Weights of a small GPT-style language model, trained from scratch on English Wikipedia.
Size: 9 layers, 2 heads of 32, MLP 320 GeGLU, vocabulary 4096, 0.964M parameters.
Architecture: no biases in attention or MLP, tied embeddings, capped logits.
Training: a variant of Muon for these matrices, 101M tokens, 8533 steps.
Each number is 500 + 25 x the weight over its row's rms, rounded and kept within 0 to 999. Layers, rows and columns count from 0. Numbers have three digits each. The size before them is the row's rms in percent of the matrix's.

# q: layer 4 attention query, 64x64, rms 0.0998, rows 0-63, columns 0-63
# k: layer 4 attention key, 64x64, rms 0.106, rows 0-63, columns 0-63
# v: layer 4 attention value, 64x64, rms 0.118, rows 0-35, columns 0-63
# o: layer 4 attention output (transposed), 64x64, rms 0.768, rows 0-35, columns 0-63
q0 035:506536514503500499477517502562451471441501526469449478530463520466509507500494503479474517461479500509509529485488487566483486502531501453478539528485524500498492509498486486512501497525477513
k0 029:476507504494478521484482513532495484480484534446450523546505528469489516508457471471491519441518514531469525500509495551526489502509529509457507505492545496494477520469503464521490474517498518
q1 041:474467500491504510548494498454562526543498476522519509485511480521520478487477483509516498528514513484529464498501524445502497521478498536531458457528487500506517489462522533507514531489544472
k1 039:558485497498509490511521499484483539506506469569544496477508468528517480491541528527508481490501491500539483487496497440489502525510473502538498523518434545514527477526495522507497514502508504
q2 035:485534514506485498465491517545427452481501516483476437504509541471489525510529525463466511476509461530478521492510489527514488503512523478475517527467523490478483523503522482480495465489490492
k2 032:490466518512520532494447529488511489474482520451459511526499549473506513493453493452488533515455527512480537502474514535506490497514522494477515500507543491497496534450536471512503493523492511
q3 032:529541541477454520455494513506494471524486508466481479495482491533478499500444524509493529502474494519442522515484502476504504482504490533498478494528488501531486501470453514556443501520501488
k3 038:489551484534464505486528518509461484489471507469513505468498481475485475527538472535506489458520502535508497499542507531522495470491531501478515484483516514474485509541478528463442467535496474
q4 045:530526502470480521483517480465526469530502534498488488508493488507498564452509530505491518536499479529484496475505500456481476484483501495480515445523483466518542534455473514532455514492518490
k4 053:480539489546494477531468485470517477508504549459542498490506508504509488494522471489482496476481467513481512493508505544533477496485537509499534489488544550517527532481485514527471476523496440
q5 089:484482505531478472449533508526499513494464503478488555461480515492512501520503502459515449471484515479487514522500487533523472497558534478480484559472492513530479490524495498483529482479488528
k5 068:482476521520510490551468530502532511510493548536505490517500493453477503451512527442482477508481507497504502489468479502509515544549518510478498523523445503521509503454531499486537486501530488
q6 096:500520486465521509562443493483486508470542504520527449550529494506494489494506475530480534488514481498523503483508502495488541493443463519507505448516510507450505512485536491497488508509499476
k6 103:484499513514504501533478545512517542473469517543529473504511484439457498443511500485478498520509529507497498486493484526499507535554521519486489537502444484524500477473507475481525475503536486
q7 138:503517558477500502496482502529478442507495492511497486489476522478512555494500519467482502506512482539494547471544501508488520505471482503501413518533477512486492483525519503535464534502495499
k7 135:499468544504506497526487490466517464544522528507495520515493529498527509500501547478491491509464474500502510482461492445523495526500496532523507510541499537489517557501550550481525501502525464
q8 142:488504529563518505463511488523483529526535475496489526482493537455503440484504519513475471482504493462565509485510488518508500495496505475492499485458503464441492504499488483465519477495490467
k8 135:488494520513500545462477549442471493464503493480529509468504501505453520472482471517477456497486484517478512486514522466516514511501540499523461522482534533468532543516498527486509476526485487
q9 143:515516520492473499492468533520551479505519498566502538502540496448525460505481460502465496456498517508501471492514465453486485496501494497479492498555487515499511532537505491501512488485467536
k9 139:495506477534488495516514538542514513524491534519489511523495483486542518471460531497518437512536526473509516510495491499496536564518538455508535503507484520479477527508495527509509498526448512
q10 145:541477461520503458516531542522495520463509526493494517534496539536518543479530506551474482481556528538532505488498484504489485494508491501498439497525516514511554502477501510498514496506502509
k10 152:488519494496481510502526511497458493507545546505468499476571483480526518517510522525523544495546475522525484489493529499495511460475518541453491512526518465481505513483491502504530493551470485
q11 150:509530473515517512496509443538459496520465501474504518484488498494538496484457445506483554507524505490504515494521468478515535516537479532509526474542470533501488509486460505445518494516506510
k11 149:505500475506527517495539499501526482465514514475524450554551533497503458494451496487491483570509537519487476496484489452524530470487506513508478507487443494500495499492471510482475515494502498
q12 142:502473498497520538478502542497470482501481528486522511512469500519505456539536515499550479505502499512518525505502473476515486513459538563443516480507503510525466462488501458511482466502466479
k12 148:494442471500532485469503478510476499555439536533484486511512470494455497559500480508474499510495508496479483466477497512539500522514476473488460475498500506488477492553516505502526472487501472
q13 155:509428513474516511486463506515489496523494492494488504467549528439504528491528482474506517477534511487541501488507490464469512506478519468470534494468475523500502493509457514522450529487531496
k13 150:499491559518496508493492503496465494492467486478488524528518484510455533540546531518476479506500549514488478526501477498472522463493505492550520507505460489459466492504479497455482524548513526
q14 148:520517528529517496511435513501496533496485476476480485509505495474510511541471477497479481479551450494471493508549545511517516474471501495511510490539480487531494457474510533507517524490442498
k14 154:550524505499510498462466482460516497505546485473554513533481526503565511551531463487517486510510524515470483509510494495519520512507509510491472509496536497472473460485471513544527512496520486
q15 143:482494508455489519517494545515512520506523452515509494548471534469495491541501533518502507494514474507483501475472506559505494470531495517503490491454475527524461547510461527490525477514486542
k15 148:479507481501417480532505458503444534508505486516525504513473504495506512493480495484509527490523500503497460480498498490470501487517529456507462517508494493542449500537481492518452486511522451
q16 033:453445471519537533559450513485521510505488490490456440499544519477520508502493496514495547501518480513519508502505515491509564475502503510511507510530475505477499538506504515505519478518510476
k16 026:458492523492501506537472516523526460487500535499430468513483504493515465517482489472519532530516463436471485491485535498526519498502491510498494479490521462512450526461504507505505460485518488
q17 030:559530514472486514469526477494507508493508471537559558494502476494479502505467508510489462481475538507466525513492512519524496520489475444496487495498543525515530481510474482497498475474459526
k17 021:520529505471451473452570488532458486522508481489528518477499471507464547482523502493482484517543514520457472496528483522480475502459506504501483516490521491456493499521473485480498521521497482
q18 046:469450501497500490523461514450535500497501465501499503467492510512517478498528475521485483530531508471546471523510532460491500504460528523513487478501497487470514453484559517477526509489536458
k18 035:539472485478515502518505483516480531514514484542512471481529510535509463468484529532475490450497498503549483508474503450482514515542475480533501535503430538506509470513524515515511511489503505
q19 034:520506514488471518446524499521487455510501560518495497511511508481497541463537529464488484490509507547482504475502483457463479498529529469463521485486526477523514537472477519499486465478525525
k19 039:484516478526498496532461485470492488492516558437512520534504514517515499493482490449499509470469487517494504498481519520506495506531518489485553497490554534496508540481502504547468466519488453
q20 035:493462492545517482498527480513506521546489489528507545485516493476484521498528494437511405492464512499514480500506530486505483529523505455501512529483487484519502499482515531502531470492503528
k20 054:493438507483510476529481472518500504513510546491452533540511491502529525481490536438478493528488479471500480475430502496509507540526494493484515507514479486513500467485538469487518526477506503
q21 063:469525501487488479527445524502454476470542502532505413503508516499512468497502467482480499487521459511504521514517495505507516500466478530532466481489522520438493509514520525499515499486499476
k21 071:523483508452504519467495487519489530489489461514461477494486517510494475507468537533510532476490542515531524518493510446455511493507461493508472507513475485473483452535483482515500490456474550
q22 084:515533538463516526519445496507519479508524494508504486536503503490493496488491511544472557509501497530511516454530503486484535504439465506493479487551478508477510488516527490528455537519477487
k22 113:520516478462495519456516488512493517482487461491484475470489505516488470530487490556521536474489528521507520528526516490467497440471473503498467479493506479477490464531454486513472482465477545
q23 096:512517458485504523531450491472490519487536513520505437565538489496485484494503486566484547484502488496523467484476495474483518498471480514498548462514517511461515525486504489508506498508500492
k23 099:516474511472499522496501472470494469537525486504471500508496537539538473537481544512510548490474469505521504517465518421492496490480472490542485480527513509468488530519522543510503508483512497
q24 141:570542489459502527465532482465530518514497504517498519492498507488533538484509531483459506499538490489505469504491505520513504529510494504460545496485504466503481498514537528451470455480515474
k24 145:553509512510451493488523544498457460523485472492497494518487504525500466531482505486491552491509507463486485458558522464514514535495479489483502523484490483469515506517518476459520495487542534
q25 145:534492501525472493454473534469536491538529479469452524491538511565480489493486500526505526526518490514478480520489477512529470508505514492520525519502480494538517500495469469510465503484462452
k25 141:477497556474504530487486516517521534479529543519481536525507516515494535495506518517525511530496525489478516506501502482523503549510435499516485516490456485513498438480455471490530462495512480
q26 152:496441553478522492493522489510514478477464446506488496538490473495515501477473500521454541440476461495488493533503505491512531515478515470455473469500509478499494521475484517513509473508483470
k26 141:510495537471508476481514503504497504475487482488516491498491459507518491510492512517523486428524513523552470478456499472606522512517521468514494494489500486521517490473489470502500522513518515
q27 141:538513516521494530475543484519485428497546525502501504508516484481489554519532481457485518483506460510490512527496466516515474522488521479534481489529518504515486524478484442490499463476480510
k27 139:506519476490460533515548509524514473492523492502523503516522462483500490521533489521494446489506459487490523493478513512525520477454438457470503507484521526515499509484478503470495545454521460
q28 152:462520465503504472504468520524501511516510479516533478500527529554506510532526499507465498454457478545519512521526531515527538563514489500457523531528479506493482531490503475489473496484503513
k28 150:493523531532527476486547438496507518485479515507537513503495523497494482519524474517518514485553486550499528492523494474509492515466456503510541537461481499519516543530493496517502481500443496
q29 146:555486487476501530467488455517479522514502484498491478465496508476449537514464507555541439510496497490519473527509531459496490525507513484471484521508471471521476537518523479491513494499477505
k29 149:532508480490534504529515518484493496507500500467471508532483488459471452498508467508493500496529458520510519552503480458489484488550472471489492520480463484483488506484543468554496544543513493
q30 155:519530499508525492495425471522540449493484521542468460493481471526481490495489506517528499463530492514482521457486446508469511510470518482478491524455507477489491531506484497471522507496515515
k30 146:464504467495504488471487505520478494480472483457494493520532510518554512469526521509523442477485426496488458512509457464473486502487504511490493491481496475519520472532514460469535483502511503
q31 138:463506494526500504510508517477550529562466438511508510523486482516457534502462511465504479459513465495530504486475479460493487478520485522459482510514502471481508484516450477508518509506491523
k31 143:505474493504479519522483488462535448464496506497482468514491560497516524514478455436499496454496504522522505464499525496504506468538495502461525513502483495499511510516482433493521479516475478
v0 129:504480516524535449505502542492527566482482513478498474459526525493540521509524521459488526517517494481491535485526515482516479493456492489483478466496506519519491486509493474480449526538540498
o0 132:502454540545538473483529521513514573488510498483512474467531534519507533528506522458496514514479493483505512480499504509483462502487506525522465510512465514517482474512481517472478532545534513
v1 127:487519505526471483472495551490512509501537523513527532507472467517508496519475459509454531523480459507573518495511465474482490434487508517511543477493498475529502483466512490512492490502507491
o1 127:519526511488525470493485547505501478446515522504535527508507482506508492538488479498468506496490456502571490493519468469486518434478514516486511511473482468545526449495494489516474508515511514
v2 116:504497496514431517496492491470532481478496522481470459478483463515524491483483541487535491497531550546499499526564462509517487478472488516515490500487532509512469509504525477517492543481503467
o2 114:488489459500486513487484473497481504480496537499440482479556508514525496492504582472524501499514513516528476508537464483548454502483504546492519511513531515522477481511522490517500502503490461
v3 112:539515534454500535516513481519486490484475497519517526546534525534486539489521484504456485500515494517533545481523501522499538492553515520471489487478543494539502458508504532501479521483471520
o3 114:496490525454517547484508508501489499509506510500491533526547508505514517499461433526503515485516510526494512461507459524461509511549499491485465499513513505491482493515512537538490561500466550
v4 133:511483513526440482494505505516518514521451507513505506495526543513505505489489450511514473519496492545538507510504452502489479515548494485478431498524509546480536486473486506501459537517506503
o4 128:526509530508448499523470540491512491505467561535502508478529556537498520495511496513523468490504492514487501510489467509493481510514490483458481539526540528441548483483516486499485500530519501
v5 124:506535466493502483505475509529533538542494507487516465531499460470508516534511486492479506506531504512489490485458546474471506519513476508551476457458515492454547542477509505499482470505495478
o5 127:521532458506481500479486446499562508524520495488503481527498494489514528513498516470496496496491506498531490493451512497462493487527490513523484476463471478452536534490450467519471544535491473
v6 125:517506504483533532491494492476505528516477521491546505461524483528497484533489554455502520512522513469510516511495457479497431478519533427505517527488510486523520531491499516484524497482475493
o6 122:510497474479563509498491500490484541538490516526558498461519481527473481514474538466491497517526527498487542478491487494497466465531497469520547547509497498528526498484480509494513461478474514
v7 118:458492473533529503497531499507487467497539493547447537485510494479527485531509486470488519474502508519476548501510491498512473491518531485509465545423473523486480464518510514498492511491525488
o7 119:450501510535517506526512517502497451486503491530457523462480458496484493496486511522498506486493523486491547504533504507501468484490541459548471568450465509494516508519513528509509509505525474
v8 126:530533505464499491530497544505490509522469493495503526478496518532493506455482470497520499466521496513449518451424492485520469493463496495508509486466468533467473494493517510507541537523498500
o8 124:504516502470517498566483546513490510519465509505499515476488478522498521461493508507516481502519478518461524463451522508505471468460488531504508455445461542461469506509527495489511512524486491
v9 137:494511547498539563582483508499501513493504507487497496501476478533545494505519464507470529469493540500487475498509511492446517529465498510459487482497480537533526520473528503504490491497507490
o9 135:501466521502536568568506493522475485514494481510487462490495498489524514505500503505475499518491498499553505502496501511465503528509533522465514496513458558521514530456486471533520534504494538
v10 124:502526499508485462486524504475491512485518527464470507503516536489494512497495521517511441511469494484549473488467579533511480493476456512519496480461466509503446496489534511468484479493483502
o10 123:484513477524496444478495521454493516492487524493487492475497541447474491512482493501513523504486484488561475532502564531504494495494473520512477481448481502476473506515538521496487488497445520
v11 125:519479481505492493514501497532460471464477518473489522471479527511533483506495474502514512509523498452508543538489531521492530446498504471538553533506540510505533462512491523518509474514527458
o11 124:535454482493503529466503493527447454517503492521504550489461505508520477491491476494515512541479500472501515520464525486496504474506513490550519517497515478491475419502504540508480505530504475
v12 127:500489527448505506473468532523484481521484516516492453546471495458495474483518556501486469474531481496491523459535502507502484487513515533491499493474450481545520509510462512537495524527504478
o12 131:490494517504491500495476485496482492542463499544514440550530475476517478531513483446487468483523507497463519439563522476516499511520494504484477477483480495505508490545503484511477527508498486
v13 128:499536529483532532440486482514476526527526525504493468472493491490515521497472471469492478493501504518523472532484513516495501475484477481480493509498481563513554489560494489516520511491555532
o13 130:493535530463507532476478495509496481524523505483477476450456547486523518509538495462491505506509475503508511519524507510477495446525483504484523510511490531484531496533540479537523475497572496
v14 119:499508528542550452500485497516473522512508465486510486506505484479492506460468505473516501481472510486504569486495483517491540476493447491489474545540485445514464479476508527481506488486495474
o14 117:493514545563559482499477507515479510510528489501480483525493506473491507475494491511516494470488483496516570467501488506520534503507478528481495523518518439494449477468508465479529480485485476
v15 128:507460473485519509486516500454537500493488476499501553520523524455524487495496493495499511489521507487512525533467502549451535555438511471476506488484480453530529517521492512516501521498500484
o15 129:519470532489528515497482495432461518477491486481486527506475519472490497462511508491490474475536512466504532503473494522479523553448508439486520469490469466525519494526492491481464498507500508
v16 127:462486505492511505486543478505540510490521494448515502479459503529517499479551514500432489513545506455494503488501479509495475484548458488517445521517504494480497500517495487519516484538484539
o16 128:446496512495490482486558516512503515493546527524526511486462467517499487527539508480431507496533509480513513484477490485528494513528477499513488491546528520472511502517487506541490459532460526
v17 135:458503533501513459510492505485505444536494506514500508529527506498491484507497490568508484526554513443537484464499503498481490488472511496470487542475502528484495486489484501544497504444535513
o17 128:464503560488465429518469501484485432543487488498494502533519507496492477513509523544525511531530505431528505494492503514472517495494520517494520527488493517496503474503481502537501502495519521
v18 121:536509526548480498491518465509524491501525512492514468515458503507489505487527519512517499518496523522461540452468527501474531482494544470520474479494452480510542473535515473513540530540503494
o18 120:513495504517497500512515484535506489480534519502498453491490499485493495516514536507530462511486512533466495430480510501501522485475525466542501456522464475493534495538547484537529515550465497
v19 131:523458491552504511512474506509492480560479507457504514507498501470527551474505487546484534495468500486502502516529501473544533492503525501508469484479457514552496520523499493503540502471469530
o19 129:520488484525455517527485550512480478515515516489517498521526507493518549465516509537493443531489517510527506490545478519502545494515491468532485517501479511566460536530501480510512496518485519
v20 134:514480480537498524552472518533533544513520461495507464507532530494506472501513509557450508476482497533497508501492509542531469489504513475483539535548467481487509479497517487471508505493521475
o20 126:512508500504491544552442511522498536512498436472515480523501525510487506534499522537446517482485504520496505504504532455496496510456487455520489529538530496482483456509516508496521514500476487
v21 134:533480502525517539514489472491485474515535541491534500486506505437497526491468514515546509464515497486494510459494440545496470531506474523523514453495501502485514478473524477507464494504540497
o21 126:495508497552505532511470499486476489513524514474530465514505494453501515479480549521500496479491502465490447457495434490489464506506478513532519481468495513458510489479528504491473485494555526
v22 128:435482517475461523502500504518456484527506517470527471469515509516556455502539467475517510530500529506516527508486542504502473543528486510491508491502494468505482507492476504488520565507511520
o22 126:424475516476460514521475488505483517490514538494551482460510517519537460496531484505519529520469531528529544490521528500477480533521489495482514465477513491526492478490468501478497508531517485
v23 128:488505510469531473521511543419491507491498494525524452513521480481529522479499502538494497496532480505471504536487488536473538479533477484503482514522492553505472539532508459498506479507499522
o23 124:469538550496541482506532481415493511514484480486512469501469481506547536486511526492488480525491496494479462534461498474509544510520487485508494525524524527499470512515529493510499539499517489
v24 117:484492467518504546471497496512522505483507484495537532537485475475513493483551488451529536499503534509546530513471501481518483508502490536479515496492516512469450505507489533530482438513543516
o24 109:466503478507491553484515511502538521493519481520493490521497464498460480480526463481502485520499535506580522509446474504521485492477485501481493515462524509492491510512479542487500464510566496
v25 122:500498528515485527507529504488511570513485493474490499517559455475514466533461493488505489475465452501487523454533518506479487509532510498528516511487508566517507474503475487528510519514487522
o25 121:528523498526493534492513490466528540513485536464506499472501479497494516512469497515534513471504464519477520469541538505505522497500508476485494520458501567527514429482498483546476493521517505
v26 122:485533524501507521520538509497512491538469479505473455527531522461532505453516482494491511488459526490511459496524502496516454452485484466509470503486542464491516482518524508544513485497452480
o26 122:470504501483488515487536521501509461551490495462445478464561505478501529477494518478484506491504511480526494454520530463491504450460493474499466495515547499502514521462495482507488484501458503
v27 122:515464520513487513475472462506515547465534465537442505489520509484496477479501490500446494505543504478463520484476493449498496493496482494457500445492523503513458538539508509494517506498504507
o27 123:531476524532526497538470483511556533452492469510457488452511513521493462487486485487451505493522504477482526479487503504516502493532481504508501473496511495536471553542510512541491496513540502
v28 134:518472476523465502495476487468462507481490494541501495547473479496530489518493502517509467527465534508477525515483508473499451507465471469489484555482500511518536513445506514466491488522491553
o28 129:518485457562493500492482508462497485501504529516485471543471502504518465514493510510506541547498539515473523517489520485481498472456489494449473528498528491518542554461522519491517484523500503
v29 128:503449509527510486496496525555508437480514459512525483497499491513513518522470523496489538516503486488471476527498518506468477480512472508467505483431500520493486499473511531537493513551459481
o29 124:500455524526482489481484552531466482456508434520498488505505478502513515516497512469505511512496503485467467508493497504520500471526480487458536505421492533488503527482470515507507513531459483
v30 122:474520467514529503503490460461493518562477480498488515523489508527491517452500547533486502494536501506464510512518559507538491495503503496473532452490498526489492469444474519479514498525522508
o30 123:507552485500511491515500485499504488533527488533482493541534522509508515481492511535478492494516494519475497494494555510512487501501510502458539472510462502510436493504454549471520501564518542
v31 121:495512486504497499459474526522491459504475503492529513523514513457469468460529492469483537465545528518496480529485524501510465485513481499552493498529516522567536479496527489485489492492464532
o31 121:498542498485504505466486502520527462498504485496551508523507519470521495426537489461495519497550548532507507509489485480504463501517454488535464512503500527549504473483513505497484502512463519
q32 097:496522528473481463517481463506452509482517490507479447493471524486506479512525504463502491426514500496496515511488482540509536491520499480449544492504500532482529469507480464462493520526479525
k32 092:467516527492475462552486555484501479527484528474496526471461493497460485506490547458515472498483444532518513487491483521525521504508488487448496519490477481470488493522461470497481500508469498
q33 059:501494493500469530470494501493526508471497491493451491521509493529516507508482518553503531486517535473485489517475525483500473525521497514557519483480496509498462533509540536568428489511489505
k33 077:477533487522530509528501531475484515533496557495481457521524522478495499499548480479502556461464509504497515492494481529500527525479478472485466491511498491493526493447486547517497474468530469
q34 078:505535464496529522478497497489523467462494531552508497541495512509554516483507491549461511551536528478520530494497503507503494492465515555538506494505508500501525512496496536486506526505557499
k34 088:545476503541526492520496498483531497487543530440503529473503510521461498504501486508510526493543487502485479461484492528539488557490477512530516519522491528516498480508528500485474438541511490
q35 087:476448501479518499502517540526533530522515475487464549500554523485518472501504493513499558535521510498460485519516508524498508525478494515500531522485489516499466517485548454488522502501546477
k35 091:532452482495500496524495523518510537485535535536459469502556521548521487494509514516474538530508495435508496506508523513506507504486493550513494460472450514513508500468497510512498492466521486
q36 086:509489530502492491471456488488493505492504528465490508508494498494539457492489515552462527504512504481526492485499471567510522512489545556497557510498513527490494484487560460503474517524510497
k36 085:464461534469501520495481530497488544463511481530499497480516494513515447499482486570505519521499565496518470476514497476538508475486464516507505478513475528484525489509539534511503507482522471
q37 092:511507467511533524515478510460519451516470481485517491484446504537506515520487528507491515513514510504547491490502523488509463491522524531503485516544545452524513511495457475487464556529487484
k37 085:483502536521481506532473507516488446490488472500515510466477520490508512493550514452503498507510484496520517478498545478514519478547494488476486508481502509532538455561485458482499558498476521
q38 089:520467549520463474523522500510520532532486504535510509529490481499489521521496522474530426493492486487485509500500527496529495512465492498468479514506447475492527511504526478495520429488518540
k38 119:495483502510497485510533498546505471511466466495455543461462511490522542545492454453516437463497495499505509511507511514498478526522480470468532526479526494504471508509492459488517496518491514
q39 080:462523486475541510467509468502510501502482473482481514490447480466476505508523474457494425455496496486513478532489481478480521473505502491475472524522538491515493498463468475533522512530518524
k39 083:508476500531560502527512525500505481505462504512511465490500456476522572518527498520510467516528447462507488483512514521527518466493527521518562496506485508512505489485537472501501531509516522
q40 099:480474481488517513502487507521507489519466502514471533533516501538514463482491458534482543501533535534546504543496501523508469474527453518530471529478467518465481532476504519489516523525485475
k40 079:456522500491476503535468505513454453509476519505493453492490491486480497500509503475564438543493519481530510482523501459490484475511497460492483458473509502509505541486498480514509475465467499
q41 091:510460504493474524508516495495516522466466499496468546482522504510515533479458509533532495542525514476482506465482513466441476533532511498502498468482508525468473501484508515514534555500547499
k41 086:480545537531484501545469513453529499543514493530520514485457492469508536506514523518491501499492441465507500483472516538475526512506490468487504509500503541513529518503518484471482544494533534
q42 088:506523504529486485488469479488496520481503484598540468492458523513525477459493507500475473503493500485485514547524483487500513480520461496474475494514506485485522517530454486533524466529500513
k42 073:518473503490482467490480554494427532480554511470534493490525500557442476528467492533511532503538503544496479480491482490502486521508502485504495479512500516500503492499521514505469484510468487
q43 083:493495516487527499535449498496534471509486470506449530522502524485492500504492501526493545552505525500490501455493525482495491488549502503519496482518540487507524531438494519500509434471520474
k43 087:506521478501487508539540533471525491506514468527532492484512545514465514505528496481461499516517495552527482435518479508516501511470510448507472510504500499502504525531516447532528512513540516
q44 090:504497514462508493509516472455490500515474444490528490538478479524493560489501502433477484467496529498506491499435502475508492537494493506513514541489503482484534506531499556481519501498485522
k44 092:491482537485517491492523506516501470526528499464483479480538520506484493501522502544474584512501535472468510493520485469502516481457502503531516515532523522502478498458516457506473506453532518
q45 088:498499526516471502485524500508495487540505500496520532467482539465511486464528498434499513535455516506481489540508496525476515506515491459497522438461481497504492514453464527483489505533464480
k45 083:472495501527506467506471520482537467490494536491531499517533530495490525489493493467496527510463504522525489492488506513491484504531532484569479477458477543516457482505532561489531477495530518
q46 072:525519528499469515542484458487479497532526507482493508480503499451470549503483503478496524514498483519523536500472499495546498512527499529476458544480481466559485509477499477491488533538501542
k46 085:512481488510464511534518455500490510469569470512515490551530507514520490481525463551497498521516520491474499528523521503500521514491447542524500480479490526537501507511510495465513518451531491
q47 084:531507498492489516539509536531477549474509504523455545506553513552502492518506501454514487497489531539498504530502478507532506496523454479491514479498527521477481520548484469516470466509521508
k47 074:519468507525464516504521512512532507490475490527493480511470530546487507519449502468498534499496510497510490517528480472454513456466503505510511507521476478504490578476500527445492530483465485
q48 080:512491484511498521500493517478528505489473464523463492533501510487513511495457511568505557500503528466503506502530510475516457511520512527563487535524498513494479545465518509535475519516516462
k48 062:509507554475515470537502487474465546479501479495472485470514531539531529528497498466483483514516473456524474512488521535523513538512469491469513492521470542484539502506507542503468468492490501
q49 095:506447469476530529523496510501561483505526474522505534506535480508513502455450490523500486594504519497492520483505531498494492505490481510532501485497529487495499504499522482523507510513558496
k49 075:540489493502502502497542518463480496470555481524475474484498478520523501509500487538489530523486498442468453504515500477515500516479478546555512463518467523497512460473522508497463518503470501
q50 082:522517518536522534510492512484538499499457465536533494511512491439503503463490523485509536518479479500513476513509525466483504497498513558509483508532503486482500512487458582500520523478508524
k50 063:511531486504507488449555487474486492521494522492481448510477564510535545530478470517492482524525508526498492500522508506472527523500511504536517516516472465497500477536488558514490501503531465
q51 076:481468469490544487529505535495526475530526500442498523461553507501529488496483462503473513502492484555538491502512506479487526501503477492524507503491490561517489497487482501539524498517517442
k51 080:483507503507503552492533451552532479499501460494502482481503515447516480541482508509498517521560519478516503513539510481522537490495493495512502505487539507514512498507460451502444495523480470
q52 077:503512517524520497518528496504499520475504496533493473506539501498497520514521471510488543493466487474483530504495514538496469509514496522574502509513510513512453501476452553540465497440539519
k52 093:512508538511467494453492540515530514562473511453488497502469524523492509506478497495513480491485468497481535506521514553514543535478491529520546546487475521510491519516545517525498516520511500
q53 082:504462485546515472518530485535520486559500528554478498428534511530502498465486483467510502499516500500471494513512502495463484502509473494491480508477520509519455483502487473453531468502523512
k53 082:515508498513480512540541516515488465509470509515529516478558477500496539552551515460497484469486477462474510474489473471488492545476525536469523518519480508514471482487540495485493491483519513
q54 087:480559524478481487465505497497450514464484522507538545515427511478497511522521514525497467488470485509500525464503495501497492486493518469492503489496528511479500527559494512467502511477489555
k54 089:493524491519464512472454489481486513454487504514506489511482504458523459468511541535517500490500562489539510483526513488494485520507504513535465520488492528503539569530546509497501494496507465
q55 083:487462492532479484474510511472536484518510487483505531522514504496488489529515513457512475488520523457520460490489504534505526550502449490478479463491451485543476442476522478521527505507532499
k55 107:536515498506509508509470528492497499491531528512478478522520503508510474488467482541467606538516514488481469482511520520500515514474484556503512466488514532504492465495482472510516504511503459
q56 081:471490502515521515520480557486520494524570469504513520486518495502469514512511517518476507477484528474518472511483495524491499477525495538531538494440483471488492491529501538534512532501561513
k56 096:507495519516527485510475501506530490484476470523511501497491465468455560496519508478492441444500506487506508502481523492482476457509547471463511535486505505474436523518462490471511494494501521
q57 090:487518490498505526563481526508492513506466512467508482471472476501458509541505535508487474517453508509499508487537474498476523495509476472487513523520487493545509432496486497450525453525481522
k57 078:553485478490462500454506455484510467519559536532484465504494507506504464484481469477508478519524544506495471467495488472480526488500522509541501488463487520488492525512528464513450485494485495
q58 081:473491520473506505487512480506548496488570488492500525521519474496515516516529495509454503519512515497525502448502536530533515501453455497492501485501500484509485483527484556461480472497518440
k58 080:478497491513497457485503533516456523523478521515520484458517483459515489453489490448484489463493489524493545495484494489504503480515535530485502534470520505509501535484479451497544485503534557
q59 087:505487533479509491481528442520536476499548539497458511515437517479457480532494520468532505457496502524484513484493508526470517525532483500483533524499520503474513502518484527507483529522489462
k59 070:485492456493508540449482518502484515542497502521514440547524507493528508527479465538511527502423529477486506493508521462544498491490493471505516508515511495503502493500555512507495519474488507
q60 080:538519485554459491515480497531485471500517471498513504545481485522466532475499481549496452512518453473513504476490525506475497513512519504511514473478497529517499461524511493490539514544515443
k60 071:500466512466503552530501526501492555483556461500487470471498489460486477499508494497479498504504472478464497505490453519499460549489515526522536460505503464532506482512484511486520521499467533
q61 082:501496443497523496540492521456568503535507541541519510528511526526524539525505465493497515521475461533502484510500476512523506525485521500509488464495479515470531515475536492461497526527507497
k61 077:511500469502500492518532475513478497497521485500518495488511494493523560539507525489512489475479472500522474520478489519440496490446512520506475531537480552497505451472485486508538493491435527
q62 074:480464460521481477531489511523522534525505489470514514499519491504492524505452482539440501457518547523530499497490485512458485520530461511474532514470539536523523489506502510495486509450497493
k62 078:483561505496509541493495503514511519472502466524484501513532501535492479507551513484523524494526486469478543465487502456468529473530540468525492513499528506529472543494511462538502525516481481
q63 087:461531500474502484522520504472558512482504432487476509470480496500464514474498453531491466495510493536460516534536490526495494496522494513509487502500480501505508421467503470484476501505484490
k63 081:493532509498539472488508483457430504487532514504521500497545525528477521486484546544466493516532528469507487526494523514499493517492531511518529503479479473514504506492491459524533540475547513
v32 072:480490475508462531503521487490527498486476484500528507513521504543525486442535495451502507521521507498507494549497484502509468490508499497524469436544482481472511484492563452497461498491483484
o32 064:529483524466490498460481503493516491537451502510476517501491475506516500520572482469510499466491499482523487503519490516547541511481496482485485498508474513494533500507560487502500529467568461
v33 063:465511538511474502543508474488510482523510525512508461487505508511496516488494492551472510491565543481519468459516483443474471518508489491523521434480511486511513520519517506529517542498502508
o33 064:465525487503506506484467490490502532492499490523523517460472485513516507488464464508473457496484515507468462469472493510496521513492510537489471426529535553506531461521498546500510494493538509
v34 060:502533483497469489478532515494518546503493508558501519484496483496484524485543530508504437462492550523496535512536506496525473486518469485539451505474478499525522503533537501479508530520500486
o34 066:469488473506489511496500488496537489477438506488481498562487489499486506482478479467482425504494519503460488507471502440502491471551516469517500491489455488540490495523491462478487498497509503
v35 060:523525503505503528511502520487461480497507495474489512537511495500462512482453507493549474480528482486473508529430518524473523564449506491538544485513470493475509473518517483483503523522499495
o35 061:531480527551486493520518476505477484493464518555503548455514515511464528510518493488520516449521502534484547465494541513509488535477504496522514511502521498507513505553503521466517485523476473